Weights of a small transformer language model: vocabulary 21693, 992M tokens.
Each number is 50 + 12 x the weight over its row's rms, rounded and kept within 0 to 99. Layers, rows and columns count from 0. The size before them is the row's rms in percent of the matrix's.

# layer 3 attention query, 640x640, rms 0.0265, rows 270-324, columns 192-255
086:46 41 58 43 56 29 41 41 54 52 55 29 83 48 60 50 52 32 26 30 50 47 48 70 51 46 68 54 51 35 56 52 45 56 38 50 74 47 32 41 53 27 63 54 64 56 64 52 37 53 41 65 56 34 44 57 44 63 69 56 50 50 24 52
086:58 47 52 47 33 47 83 37 46 32 57 29 32 35 48 45 36 42 65 69 49 78 47 55 48 48 46 40 51 46 57 46 68 41 36 36 45 46 62 43 57 50 58 51 58 58 57 47 64 74 22 45 54 75 44 43 46 66 43 54 64 49 56 48
088:32 49 71 80 54 54 37 49 63 70 54 74 56 39 59 40 40 53 84 42 61 38 53 31 43 45 33 48 46 50 62 77 40 38 63 63 37 35 54 48 63 68 59 35 41 45 48 58 51 54 56 51 38 55 64 51 43 46 53 35 60 59 89 45
083:45 41 26 64 51 63 52 47 53 55 53 46 26 54 24 46 58 49 59 54 50 25 54 27 23 54 42 64 41 63 44 55 48 53 52 46 44 24 60 58 32 62 55 43 40 56 40 60 27 50 58 48 71 66 66 45 41 50 39 34 78 31 63 55
090:30 38 72 57 53 63 55 36 43 37 67 68 45 55 31 37 79 52 30 43 48 37 51 50 50 48 47 42 57 58 56 64 53 48 48 69 48 75 56 54 78 47 45 59 89 51 63 61 48 53 57 53 28 42 36 55 51 64 40 61 44 55 73 58
086:45 41 73 31 52 43 61 47 54 46 60 44 59 51 37 62 58 39 52 61 52 46 57 62 71 41 36 36 52 49 56 37 49 35 56 58 52 51 58 64 59 54 52 66 59 48 49 63 41 40 44 37 47 48 60 42 45 43 44 63 50 46 27 56
091:63 49 35 42 51 54 30 48 57 60 50 61 59 51 63 56 42 41 67 49 55 74 60 42 55 65 51 42 50 54 62 32 58 36 26 25 31 51 59 36 60 40 57 48 49 43 44 36 55 42 40 46 65 56 34 39 61 57 44 52 51 53 32 33
086:52 69 54 50 41 53 45 31 38 40 46 33 54 40 37 65 48 72 41 44 46 38 40 57 58 41 67 62 24 53 57 65 63 41 56 47 48 37 49 64 74 54 67 56 45 50 66 61 42 41 19 55 49 36 39 32 33 54 39 53 43 61 39 43
087:39 47 59 60 35 45 70 37 59 66 48 70 22 32 37 42 44 61 65 60 46 74 49 61 52 71 29 49 59 74 40 47 68 49 39 51 37 50 56 55 35 51 45 56 45 43 37 65 49 63 26 41 60 50 48 53 54 57 38 51 40 51 74 43
089:46 51 39 44 63 38 35 54 27 29 53 52 62 32 37 59 68 52 46 37 27 36 50 44 23 61 32 52 17 60 35 45 41 54 61 58 56 44 48 45 50 23 43 45 42 45 29 64 56 57 64 64 33 61 67 53 59 61 56 40 72 61 60 40
089:73 56 58 49 52 72 63 73 39 35 45 52 60 50 34 27 56 50 30 53 57 32 53 55 69 20 61 54 51 61 77 52 63 46 48 43 51 66 68 51 54 51 45 64 57 70 44 55 47 71 47 68 46 59 57 60 33 61 60 49 52 58 55 33
087:34 34 58 49 47 48 49 46 47 49 74 74 20 41 65 38 58 48 55 37 73 44 51 40 41 61 35 63 73 51 48 46 32 66 42 34 58 47 50 39 43 52 28 49 59 49 48 63 55 57 54 37 66 35 65 54 48 46 56 87 61 32 56 52
087:64 57 59 44 54 26 29 44 54 59 15 56 25 74 54 62 53 57 51 50 53 53 63 66 68 29 65 32 38 64 56 42 43 47 63 53 50 23 37 66 67 31 61 46 34 36 37 50 59 54 45 77 48 42 54 49 41 30 69 70 69 59 55 68
082:54 51 54 55 49 53 49 30 50 54 51 74 73 47 50 14 42 48 32 30 53 51 42 43 30 67 56 27 47 30 61 29 58 48 71 61 45 68 40 49 58 41 64 71 68 59 59 57 47 59 47 55 33 37 41 39 59 67 60 63 56 34 52 56
085:79 36 65 40 54 47 62 56 75 31 38 56 51 62 45 65 27 34 61 60 60 40 55 56 36 71 69 46 78 58 76 38 29 49 48 64 60 50 55 37 52 48 56 73 62 50 39 36 47 42 51 44 50 55 62 62 49 43 61 51 53 58 54 52
086:35 56 58 40 47 42 55 68 46 55 19 41 32 60 48 51 82 35 29 45 29 62 40 38 68 58 50 52 44 76 45 73 58 68 43 38 40 51 43 63 76 53 47 42 54 50 29 27 62 48 50 51 36 44 56 50 60 58 27 33 39 62 46 45
077:36 59 31 41 60 60 32 52 38 75 30 60 33 49 36 32 60 64 48 66 48 27 36 38 51 24 48 61 60 44 34 35 45 66 44 45 50 54 50 64 57 49 47 34 39 48 21 61 36 66 48 57 45 49 56 62 48 41 20 24 51 47 40 46
085:39 59 55 27 31 28 67 52 39 64 48 42 44 65 55 49 37 46 58 80 48 50 38 29 49 66 63 49 56 52 60 58 61 53 55 58 44 76 56 55 53 53 66 60 32 64 39 63 45 54 34 59 40 62 37 66 56 58 62 57 40 47 66 61
085:40 58 68 66 42 51 50 41 43 73 39 52 52 71 47 57 55 45 55 35 47 82 59 55 66 42 46 28 60 63 47 69 48 53 50 55 49 44 61 62 50 65 71 53 44 59 47 38 62 55 36 55 31 36 47 47 47 55 51 44 41 62 29 61
091:51 33 47 51 61 50 45 37 46 57 63 70 42 60 37 62 35 32 64 63 30 37 35 46 61 64 52 51 44 83 40 59 23 48 71 70 46 44 63 55 37 43 51 33 34 39 36 34 62 50 61 43 49 34 38 62 70 34 53 40 78 58 57 57
092:30 70 45 53 43 43 47 45 47 82 60 49 35 52 68 56 31 63 57 51 68 54 30 42 76 48 49 59 57 55 61 60 33 62 86 49 32 37 27 52 37 64 69 49 50 66 28 56 58 45 47 46 73 23 46 61 38 42 54 61 77 34 46 60
091:29 47 61 52 67 39 41 63 65 66 47 42 41 75 61 50 60 83 33 34 32 54 54 32 54 53 45 71 66 82 56 47 49 57 64 29 45 22 61 33 39 67 41 57 61 41 57 58 47 39 63 44 38 62 57 66 44 45 56 45 47 28 42 45
089:36 66 31 48 50 75 41 30 46 47 45 44 72 56 59 39 73 52 40 65 50 56 47 68 64 76 51 52 46 39 61 45 54 63 58 33 60 56 60 54 24 50 62 33 61 58 64 45 54 53 33 41 89 57 43 45 39 60 30 51 74 47 37 40
085:57 45 46 48 67 73 43 56 53 59 43 52 52 66 38 51 44 41 41 41 72 49 57 61 62 49 48 35 37 46 51 49 52 68 56 32 41 55 63 53 37 54 57 61 58 57 56 36 67 63 30 51 41 26 48 44 37 65 44 35 52 63 55 76
088:50 59 39 50 66 56 44 51 35 43 61 62 47 51 65 50 50 74 56 78 56 41 45 55 62 26 62 52 58 65 23 61 67 64 40 40 40 50 55 51 30 51 32 43 25 55 63 25 54 54 46 70 40 46 35 40 50 39 37 36 60 91 48 34
089:52 67 49 40 47 56 74 74 59 43 48 53 45 58 50 34 67 52 39 67 46 44 38 59 51 57 45 38 29 46 56 60 58 40 32 41 42 41 63 33 69 45 21 67 62 51 40 50 46 61 40 62 53 62 48 74 60 50 71 49 52 77 67 40
086:47 39 54 52 28 59 76 62 47 39 42 46 45 59 28 59 52 44 43 47 52 45 49 58 50 55 47 68 41 51 42 60 65 46 67 44 43 65 48 20 33 34 42 38 55 55 51 43 59 61 47 58 53 42 46 44 46 67 45 48 46 53 65 56
087:46 32 54 51 41 62 60 74 59 50 35 41 59 49 59 64 50 45 66 56 44 45 47 29 44 53 43 49 57 48 53 47 57 47 56 68 63 61 51 51 48 67 54 59 64 75 45 45 52 48 57 45 39 60 63 60 57 43 56 48 24 46 37 60
086:52 75 67 45 59 55 71 34 28 41 43 57 64 41 48 15 70 50 42 69 38 52 42 60 57 43 62 49 47 56 45 47 67 35 58 63 45 56 46 49 42 39 52 58 68 61 34 51 35 61 54 77 45 48 38 20 44 70 35 56 67 66 47 56
090:52 49 61 59 58 23 65 65 31 26 55 45 71 65 34 42 65 73 42 61 72 37 42 47 17 40 52 55 24 44 45 70 73 39 54 51 52 49 31 48 59 42 35 69 60 43 35 59 39 48 50 39 47 38 57 40 35 43 52 55 39 62 41 45
087:52 54 59 46 42 51 67 45 48 53 63 58 52 31 41 47 63 56 33 58 41 37 50 38 48 53 47 33 44 53 57 39 64 56 67 65 63 56 29 47 52 42 59 56 82 60 34 49 58 49 49 33 52 51 53 25 45 42 48 66 40 56 51 65
084:56 41 57 66 45 56 65 56 29 37 50 39 66 65 48 41 57 24 70 40 46 50 70 47 50 41 31 55 60 44 43 63 52 50 54 27 43 47 49 36 74 47 74 59 58 60 47 40 37 47 39 50 43 46 42 70 64 37 63 65 60 38 54 59
088:30 54 40 52 38 71 42 35 47 50 53 46 41 48 64 46 59 45 39 64 44 63 73 56 55 67 60 25 42 59 61 48 58 63 28 30 62 67 42 46 38 49 48 61 57 87 46 34 65 64 40 60 64 54 61 37 51 66 34 65 61 52 54 49
086:70 62 49 35 17 65 65 68 42 51 66 72 48 49 55 39 53 64 62 40 57 59 44 27 39 48 61 20 50 33 41 52 63 21 40 50 37 35 34 45 43 47 30 57 41 65 46 40 45 52 32 45 33 52 55 54 64 44 52 57 44 49 40 66
088:60 57 36 28 55 41 55 47 78 54 53 39 26 37 52 58 58 64 38 60 47 60 55 45 53 43 46 55 51 57 62 48 46 48 45 54 58 46 51 50 42 45 40 48 59 61 41 67 59 49 45 41 52 55 29 64 75 53 48 51 44 59 44 34
090:44 45 41 61 36 58 36 57 43 35 41 59 45 72 43 62 53 24 52 29 34 64 66 65 56 61 42 25 52 54 42 67 33 49 46 34 33 44 59 51 43 30 58 37 52 45 71 42 44 74 55 44 40 53 55 46 63 59 51 45 58 52 45 59
085:46 26 52 67 42 68 51 57 59 40 25 25 39 66 43 53 51 62 61 42 74 37 70 55 49 40 66 36 60 79 44 72 30 41 30 55 51 41 57 61 36 63 55 66 42 44 48 44 45 55 54 67 58 59 45 39 33 67 42 35 70 62 40 78
089:50 53 58 45 43 48 52 41 27 28 78 32 60 27 35 45 56 53 46 45 51 29 42 63 37 70 58 38 32 20 43 31 59 52 33 40 63 36 45 54 66 67 60 64 65 36 47 37 48 24 33 41 47 65 52 47 43 54 36 49 49 33 23 57
091:46 40 61 68 63 22 57 61 39 45 28 45 55 73 61 50 59 61 50 66 39 38 51 47 47 53 49 38 52 70 65 53 49 54 70 50 52 45 26 55 54 51 38 41 49 45 42 70 59 46 59 61 50 55 44 68 47 32 63 58 54 61 43 38
085:45 38 55 47 35 28 56 55 34 54 72 62 67 61 76 47 50 27 61 35 69 54 56 28 61 61 50 48 47 49 41 48 43 55 52 53 64 65 38 60 50 67 32 57 35 48 57 71 36 64 73 72 37 54 45 81 31 39 61 43 41 62 51 60
089:54 48 25 53 33 55 45 40 39 46 38 47 41 31 49 36 35 70 60 49 57 53 41 55 32 63 76 52 42 46 57 36 51 29 48 44 49 49 35 46 43 33 37 62 57 53 52 45 40 58 64 65 66 42 49 32 54 51 49 44 61 26 56 61
086:29 51 66 43 41 20 47 42 57 43 42 71 49 62 49 55 41 30 62 36 68 36 59 54 57 47 59 38 46 50 27 63 65 55 38 58 28 47 58 54 28 47 52 79 51 35 64 30 60 55 53 57 44 27 51 28 37 63 76 65 43 60 71 58
087:36 35 45 61 44 63 51 46 57 34 43 49 56 53 50 69 50 43 57 41 68 44 72 50 47 59 63 72 51 62 41 42 43 42 35 39 34 36 31 57 59 59 53 53 51 45 67 58 57 30 61 65 66 75 57 65 48 66 47 69 54 48 61 58
087:38 41 52 72 43 35 52 56 59 36 48 66 57 62 59 38 53 49 74 45 70 52 61 50 65 64 52 57 46 41 60 40 64 34 53 25 46 46 47 52 73 66 59 31 58 25 58 28 51 39 47 67 29 56 61 48 39 34 46 37 42 65 23 34
089:32 68 56 45 34 53 51 64 36 59 35 69 46 49 59 37 64 38 39 29 52 76 55 66 43 50 65 54 48 64 35 71 67 59 50 30 44 46 41 46 64 45 55 42 53 40 62 53 38 51 53 57 54 48 50 44 38 63 49 64 52 26 61 40
088:23 50 63 49 67 40 63 57 41 32 32 39 21 63 35 56 69 40 60 39 39 38 52 39 49 42 54 55 80 50 36 37 50 57 52 46 36 57 57 47 58 28 56 46 56 43 39 61 66 47 71 73 67 56 38 58 71 43 62 39 50 57 57 44
091:44 49 46 48 47 18 56 60 57 48 62 43 59 31 67 38 61 49 41 45 56 36 60 30 39 63 35 71 59 51 57 65 30 64 60 42 32 48 55 31 62 56 27 48 43 74 50 64 56 55 50 55 44 54 61 58 53 49 74 54 41 50 63 34
089:57 44 40 63 59 33 40 53 31 43 61 71 39 49 38 40 45 53 67 62 62 48 37 23 52 48 43 55 40 47 75 42 44 60 70 51 47 52 42 38 52 35 51 46 47 55 48 66 50 44 52 55 52 38 51 70 50 44 51 46 45 61 56 64
082:63 82 24 50 69 46 44 74 48 61 40 51 49 56 41 59 51 34 50 54 50 68 35 51 61 53 59 22 44 37 36 48 51 64 67 61 38 58 60 37 32 35 62 46 44 60 47 58 45 48 23 49 67 21 22 58 56 72 72 25 57 71 32 50
089:49 46 70 28 52 22 36 54 48 55 48 71 53 52 48 52 66 67 55 17 62 60 51 48 62 45 48 31 57 31 66 47 43 48 54 64 45 54 43 53 37 50 54 47 56 47 58 38 37 45 53 42 61 46 51 54 49 41 65 51 53 42 43 60
091:26 31 54 58 49 33 55 56 38 38 53 42 43 59 45 61 49 50 73 49 40 57 58 44 59 50 50 49 40 38 79 64 69 46 38 50 38 46 66 23 53 47 57 46 59 65 47 20 59 38 57 51 29 65 66 41 50 45 39 49 63 62 40 33
087:64 49 60 42 47 50 38 61 56 64 37 58 29 81 63 67 36 62 53 34 31 83 69 66 68 36 47 17 54 63 53 50 51 51 45 47 71 35 41 48 54 52 48 47 49 28 45 42 63 46 51 37 54 41 56 45 64 56 74 53 50 61 44 73
090:54 38 61 56 52 65 54 43 36 48 48 47 40 51 46 58 46 60 32 53 40 66 77 53 45 59 79 54 41 52 37 38 20 65 38 32 38 47 49 48 54 56 63 43 44 42 45 48 57 53 32 58 44 53 73 30 53 62 38 61 56 44 39 42
090:54 59 42 58 45 66 51 34 17 61 43 51 48 62 57 48 38 61 65 75 77 62 30 49 40 42 54 63 50 47 52 65 70 38 38 47 34 26 39 67 44 66 59 68 41 61 66 49 45 55 52 43 60 69 51 43 39 54 49 50 63 33 54 62
088:33 57 54 60 58 24 51 38 46 54 44 62 38 48 51 45 32 58 52 47 59 23 31 35 52 44 70 51 46 15 54 53 76 41 62 45 45 41 34 75 56 57 70 47 58 45 47 47 49 49 49 64 57 33 57 26 37 32 33 44 53 46 61 45
# layer 3 attention key, 640x640, rms 0.0255, rows 270-323, columns 192-255
095:47 47 62 29 30 43 31 46 46 58 35 44 40 43 21 51 59 34 52 58 08 55 68 64 48 43 47 51 49 55 52 60 36 46 43 53 65 71 62 57 38 55 47 52 55 61 38 45 51 57 40 48 38 33 63 34 42 40 39 68 53 43 59 39
089:40 68 43 66 53 45 56 59 53 52 52 44 44 56 50 50 48 55 58 58 56 57 40 46 56 63 31 51 58 51 37 50 62 42 75 47 42 61 35 63 34 53 61 46 41 43 84 55 66 26 65 62 60 56 44 51 37 73 50 70 47 47 40 38
095:79 59 59 47 60 74 17 48 59 49 58 66 60 65 26 49 60 49 35 57 56 32 50 59 42 42 46 48 55 57 67 48 41 47 60 46 54 43 34 37 41 40 53 53 58 57 31 60 55 37 48 63 46 52 68 55 43 44 67 49 56 68 50 71
087:72 59 38 62 61 36 57 70 47 23 60 51 74 66 49 47 33 68 62 53 42 62 53 44 41 66 54 45 53 46 37 48 49 47 58 49 32 51 48 54 66 57 43 15 41 47 33 37 63 50 66 41 38 69 48 61 46 79 55 49 41 36 56 45
093:58 62 52 40 51 61 60 34 25 72 51 37 58 59 45 25 34 56 71 54 42 68 32 59 54 45 51 61 42 55 48 59 28 58 44 68 65 41 64 43 44 56 64 62 52 54 38 58 35 52 31 37 42 41 46 51 49 57 42 26 67 37 68 45
092:46 61 47 41 55 35 41 61 42 59 36 46 53 48 48 33 66 57 75 53 34 60 40 46 59 51 68 71 69 50 63 57 29 62 47 59 57 50 47 50 48 67 65 71 63 57 48 58 29 61 55 51 82 41 55 69 55 41 53 48 69 34 52 62
092:10 48 35 51 28 52 34 55 63 50 45 39 65 49 55 61 51 39 49 45 39 42 54 62 58 33 42 70 47 43 61 33 48 62 39 65 43 55 39 45 36 42 62 65 52 53 66 61 50 45 49 40 42 57 44 36 53 47 43 62 35 53 53 51
095:78 79 56 50 66 65 59 47 55 66 50 62 60 54 39 50 55 43 54 39 46 47 75 33 37 59 59 25 46 40 45 43 50 60 55 55 46 27 47 59 53 60 50 49 35 63 40 60 50 43 52 64 62 46 46 63 55 63 63 54 64 40 42 54
092:48 64 55 40 66 60 61 43 58 51 60 60 70 46 53 43 34 63 47 43 73 50 32 58 60 38 42 44 60 44 58 32 54 33 67 39 40 49 41 35 42 60 33 70 77 36 80 54 51 42 64 47 43 65 43 53 55 65 66 41 57 56 33 49
093:63 24 74 42 48 53 25 29 33 42 48 61 41 53 58 61 30 76 61 61 48 58 64 44 51 54 70 58 52 60 62 48 53 42 48 59 57 45 64 65 40 58 42 53 44 56 68 42 51 45 37 52 38 31 40 61 36 55 70 37 56 64 55 56
099:18 39 30 57 57 58 44 29 36 46 47 39 57 27 66 36 38 53 59 42 57 53 37 67 60 68 30 71 56 51 27 52 40 39 55 55 32 67 58 32 77 46 39 48 39 63 44 42 41 50 54 41 52 69 42 43 70 68 42 36 55 59 57 41
095:51 36 43 44 60 45 50 53 28 39 60 35 10 62 34 47 48 49 22 53 40 50 39 39 53 44 39 55 32 59 55 46 49 47 48 39 65 61 49 52 58 49 50 65 63 50 58 46 57 54 35 53 50 64 58 31 67 45 52 43 49 23 19 29
099:49 56 64 62 38 69 46 42 54 82 32 59 55 48 37 74 43 24 36 79 41 41 65 64 41 66 35 57 55 29 55 57 46 38 62 50 55 46 53 50 49 59 41 63 35 64 58 55 53 42 61 45 34 46 40 51 64 57 47 60 91 65 47 56
088:57 60 54 30 39 76 17 56 49 32 48 36 42 47 38 39 42 39 54 45 33 75 38 71 44 55 53 77 43 41 56 52 47 38 39 55 52 39 57 62 51 63 45 71 48 61 50 48 58 54 62 43 51 44 47 58 31 68 79 40 35 51 44 40
090:47 34 54 31 45 38 38 29 41 55 31 64 43 45 52 47 58 46 40 63 53 51 39 48 56 56 47 52 54 48 49 53 57 58 33 38 60 56 31 49 39 53 45 56 45 71 36 46 59 49 53 33 54 43 52 54 65 51 51 49 37 44 59 49
094:41 58 39 59 63 63 42 50 57 38 66 57 28 46 53 58 44 68 44 66 40 51 40 59 50 30 62 62 59 60 54 50 47 54 61 51 21 35 52 43 38 58 59 76 52 71 67 50 61 44 46 38 59 48 36 62 55 48 33 21 54 51 56 63
084:63 55 37 50 42 36 51 49 56 39 72 29 55 40 57 38 31 49 30 53 36 47 64 49 39 54 59 44 77 50 52 14 47 38 48 40 49 46 83 56 63 57 48 38 60 60 39 47 39 67 30 45 49 50 50 51 47 58 22 61 42 56 56 53
092:59 59 30 78 67 53 69 53 56 41 51 36 51 60 60 46 60 31 72 39 44 51 31 59 54 43 57 56 62 36 37 48 53 39 66 61 76 32 46 39 61 41 60 51 33 53 55 59 56 54 57 62 57 54 58 56 65 34 41 71 65 59 55 43
086:61 60 58 49 63 62 44 36 34 49 40 39 42 55 48 50 63 26 55 50 42 42 47 63 33 19 38 45 52 48 43 46 51 45 63 52 63 54 49 33 54 48 61 55 51 52 57 60 60 44 48 43 56 44 48 44 53 45 50 50 72 39 26 76
098:59 30 40 38 32 50 42 49 40 24 40 51 60 50 27 60 47 58 40 35 72 42 61 57 46 33 62 57 30 59 70 56 47 58 46 50 52 53 42 37 74 68 40 62 51 45 46 43 63 52 22 44 31 42 46 37 37 53 56 63 54 32 62 49
100:74 59 44 34 29 44 65 46 68 35 58 41 59 53 23 27 73 26 43 12 51 70 36 63 43 28 52 54 50 51 77 45 32 61 50 48 46 44 35 50 51 53 47 45 55 64 52 51 58 53 60 29 56 43 56 46 44 60 45 66 48 51 51 58
096:49 33 44 74 59 54 47 58 35 62 54 38 52 59 69 41 56 52 47 71 37 42 53 28 46 60 30 72 42 55 31 39 55 57 64 45 51 54 62 63 72 42 61 50 55 30 52 56 42 44 61 24 55 39 82 40 63 52 40 38 43 55 60 47
093:44 40 46 35 56 53 58 62 62 40 44 42 68 33 45 47 39 35 33 42 26 69 56 43 52 26 42 35 54 40 54 43 64 51 51 56 51 52 61 44 67 79 50 50 51 66 64 52 52 62 63 33 40 68 68 21 46 36 46 50 14 38 69 51
091:40 62 30 47 38 28 33 29 52 64 36 49 44 42 41 44 67 68 52 45 34 63 62 72 24 50 57 56 57 51 51 41 33 23 31 69 53 63 48 33 36 39 59 45 60 57 44 50 46 40 78 29 42 72 28 35 55 48 49 42 38 47 47 44
090:68 30 50 41 51 29 37 39 46 60 33 62 57 43 51 67 37 55 45 54 59 53 64 59 44 27 47 25 47 52 45 23 68 28 52 30 51 63 64 52 55 32 43 60 59 36 34 40 45 56 35 45 41 47 44 47 56 44 54 37 24 64 32 55
095:35 42 47 63 48 51 43 39 71 78 48 53 50 30 64 52 41 45 59 45 41 47 34 48 65 51 43 44 66 56 44 50 32 44 39 37 27 55 42 46 55 38 35 49 65 71 57 71 58 52 64 47 49 60 52 45 56 53 72 42 41 41 31 32
088:72 78 46 34 40 61 44 54 82 40 70 64 34 30 52 55 54 32 60 23 45 61 51 68 33 39 32 46 57 42 43 52 67 39 61 37 35 48 36 42 54 66 38 31 37 38 41 51 53 29 68 70 55 61 38 40 50 66 39 46 46 48 40 63
091:34 57 36 50 61 38 55 61 61 37 74 43 49 64 53 49 54 54 49 48 39 43 59 30 37 40 56 75 46 44 43 58 78 45 24 49 50 38 34 44 52 40 65 47 45 51 49 48 65 32 57 58 36 59 47 49 50 62 60 48 51 49 36 52
095:65 32 61 38 64 65 39 59 09 58 24 64 69 36 71 33 31 48 65 45 65 49 61 60 66 39 60 20 52 58 65 40 42 47 50 30 74 57 57 40 48 69 44 58 37 73 38 38 48 65 42 48 49 44 50 60 42 51 34 56 54 54 80 43
096:42 40 41 54 51 52 60 32 57 64 40 58 34 39 75 40 43 73 63 27 62 65 47 46 59 53 59 52 40 52 48 40 48 47 44 31 65 33 56 49 50 41 43 57 68 35 62 57 47 53 51 39 58 47 38 61 51 48 40 23 48 53 35 43
089:46 51 49 71 44 47 44 48 55 67 47 20 20 27 55 39 27 51 47 41 42 62 40 67 47 59 46 49 42 36 52 51 64 66 31 52 71 35 60 51 34 41 57 48 67 53 55 70 51 53 42 37 46 48 32 61 47 67 34 41 45 33 29 66
088:64 54 33 34 60 64 39 52 50 49 40 30 46 55 28 53 42 47 43 60 29 43 39 62 50 61 50 45 56 40 34 53 37 39 32 62 57 52 40 57 52 42 53 47 44 59 47 41 57 29 63 40 66 39 48 58 15 30 55 37 43 46 65 39
090:35 26 49 56 61 43 50 64 58 54 47 45 40 49 45 68 30 50 59 52 32 53 56 62 63 42 53 52 52 49 43 61 53 52 56 46 34 65 46 53 44 53 43 63 43 61 52 58 43 45 54 35 48 49 55 54 31 32 67 35 58 56 39 34
087:33 53 63 53 71 61 31 48 56 51 54 57 48 43 51 59 64 52 58 38 44 60 49 56 44 51 41 32 47 59 52 45 58 49 54 38 58 52 52 49 53 30 37 36 60 47 53 43 49 41 59 74 33 54 37 59 57 41 54 40 59 47 33 47
086:36 49 34 49 51 40 69 43 50 43 69 49 62 30 40 56 46 41 42 45 40 54 43 26 62 43 43 57 54 50 65 46 52 45 34 34 37 60 58 42 55 41 57 40 59 33 63 57 57 44 50 58 33 67 42 55 67 41 47 48 53 32 44 27
093:49 49 53 38 42 49 39 51 64 42 48 55 56 41 44 62 48 50 49 51 41 56 48 57 32 57 32 68 54 46 48 41 52 46 57 47 35 48 55 44 48 32 48 40 30 75 47 36 61 23 76 68 50 67 63 49 52 56 66 49 62 68 50 55
089:62 61 48 39 57 40 50 52 45 43 33 56 61 52 59 43 74 48 64 50 61 61 41 53 49 65 34 48 41 56 56 55 50 46 38 46 53 54 52 63 57 62 60 37 44 40 24 52 64 41 73 34 44 72 50 47 46 35 34 46 69 61 39 66
094:41 59 50 41 49 50 62 62 44 68 34 30 38 44 74 30 33 59 60 58 27 45 56 32 53 60 69 53 60 50 59 43 46 51 28 67 59 59 62 77 39 89 57 44 76 67 62 59 44 49 34 60 69 37 54 51 48 52 35 56 59 29 48 57
095:53 56 49 44 64 59 39 49 67 56 51 71 36 54 52 43 53 60 38 76 56 63 54 52 58 38 53 69 48 45 35 37 54 62 51 45 53 41 66 70 47 67 24 49 36 54 27 64 52 50 27 45 51 45 75 67 38 46 46 49 53 43 51 47
089:33 36 53 41 68 39 62 44 61 26 87 35 25 65 43 63 60 48 55 52 46 56 50 42 51 31 46 49 43 41 67 52 46 41 33 45 50 60 51 49 49 35 43 44 38 63 33 34 48 58 26 46 43 41 48 49 54 38 59 47 37 63 37 54
092:31 46 61 36 51 57 61 74 29 40 34 57 71 56 73 44 44 41 37 67 78 65 61 51 26 65 25 43 60 30 47 50 64 28 72 44 57 33 62 51 40 47 49 48 58 60 56 57 43 63 71 36 49 36 41 29 35 80 49 63 49 41 69 58
091:40 43 62 62 30 57 27 47 56 60 39 54 64 48 70 33 50 49 68 64 77 63 48 49 44 44 16 38 44 41 53 71 45 44 30 51 53 68 39 47 57 47 44 54 47 46 61 44 51 29 69 47 29 49 56 30 45 47 53 26 28 48 33 31
096:35 56 64 37 61 36 41 53 44 53 59 34 37 50 68 30 42 60 49 48 39 58 49 51 48 65 48 36 31 53 49 53 62 34 61 33 55 58 75 37 40 69 55 44 39 39 52 58 57 37 66 50 60 51 53 60 46 25 51 20 43 46 41 23
091:51 62 64 53 56 62 53 44 72 67 44 55 35 63 72 66 68 59 36 51 55 44 31 46 27 49 45 47 69 52 20 31 50 33 69 47 41 55 28 48 51 76 31 39 46 44 67 50 58 48 48 43 45 56 59 49 86 51 38 77 43 66 28 74
093:56 50 36 54 58 45 67 59 48 54 47 49 45 56 59 55 62 58 63 49 37 42 51 63 63 29 29 51 51 47 34 44 46 39 72 48 49 58 64 50 58 71 43 45 52 53 68 36 53 46 49 53 38 49 70 39 47 63 33 53 56 70 48 47
091:38 43 35 50 54 54 45 52 43 43 34 68 44 79 58 45 71 62 55 46 54 72 48 35 40 49 54 66 50 59 30 48 50 57 61 50 29 56 31 38 54 41 56 68 30 76 56 40 76 36 57 43 70 53 60 40 19 76 69 43 40 60 27 49
096:37 48 70 55 40 54 27 49 53 47 63 60 19 34 52 64 39 55 54 59 38 26 59 38 43 53 46 49 53 33 52 58 45 58 62 34 53 25 56 65 55 26 49 45 47 28 36 45 64 53 69 48 58 47 63 57 55 33 56 66 55 53 50 40
091:28 55 40 43 35 62 59 42 45 46 65 55 57 30 53 41 25 50 44 31 39 54 36 50 37 55 83 64 48 36 63 54 49 50 41 47 70 32 50 37 27 22 72 54 78 34 53 29 49 48 51 57 63 74 40 58 52 35 51 63 57 47 40 50
092:54 56 71 55 44 51 65 60 52 65 49 56 39 50 49 40 60 40 47 32 25 40 53 43 54 36 63 43 61 55 50 51 33 46 55 60 62 41 29 41 31 42 65 41 41 36 53 43 38 50 43 58 56 59 39 38 50 43 44 71 56 41 67 40
090:44 25 51 66 60 64 36 47 68 39 50 51 50 33 47 30 52 59 64 17 39 77 39 49 38 55 44 69 45 50 66 70 49 36 43 66 37 63 71 64 56 51 56 56 47 50 64 40 45 40 48 44 37 58 54 54 30 57 61 23 36 43 59 22
096:46 25 50 58 31 56 59 43 36 56 52 55 28 50 56 62 38 73 46 47 42 47 44 39 68 63 52 68 37 61 40 60 65 64 69 52 46 42 46 40 41 61 64 59 29 56 55 35 69 56 25 32 60 58 56 64 48 47 40 47 75 39 66 57
094:53 57 54 60 52 47 37 48 67 56 43 45 47 45 47 44 42 69 45 61 61 49 47 64 43 44 30 49 73 27 60 47 30 44 40 50 36 48 46 57 46 26 29 45 80 45 60 61 26 44 34 59 36 43 65 49 40 43 49 47 36 45 51 43
094:49 39 45 50 25 62 51 33 30 51 36 63 55 46 59 52 48 46 63 45 57 41 68 55 55 78 59 58 58 53 62 45 56 41 54 51 56 52 54 35 59 49 52 55 56 80 63 52 41 51 62 53 45 75 57 45 39 42 61 62 70 46 48 53
095:60 66 44 41 37 42 64 61 65 43 60 33 53 69 61 51 55 39 56 26 40 45 59 49 41 54 41 54 39 57 60 52 51 60 50 40 70 49 29 54 74 50 69 28 56 34 41 46 49 62 60 50 59 39 39 58 32 52 38 51 51 59 67 71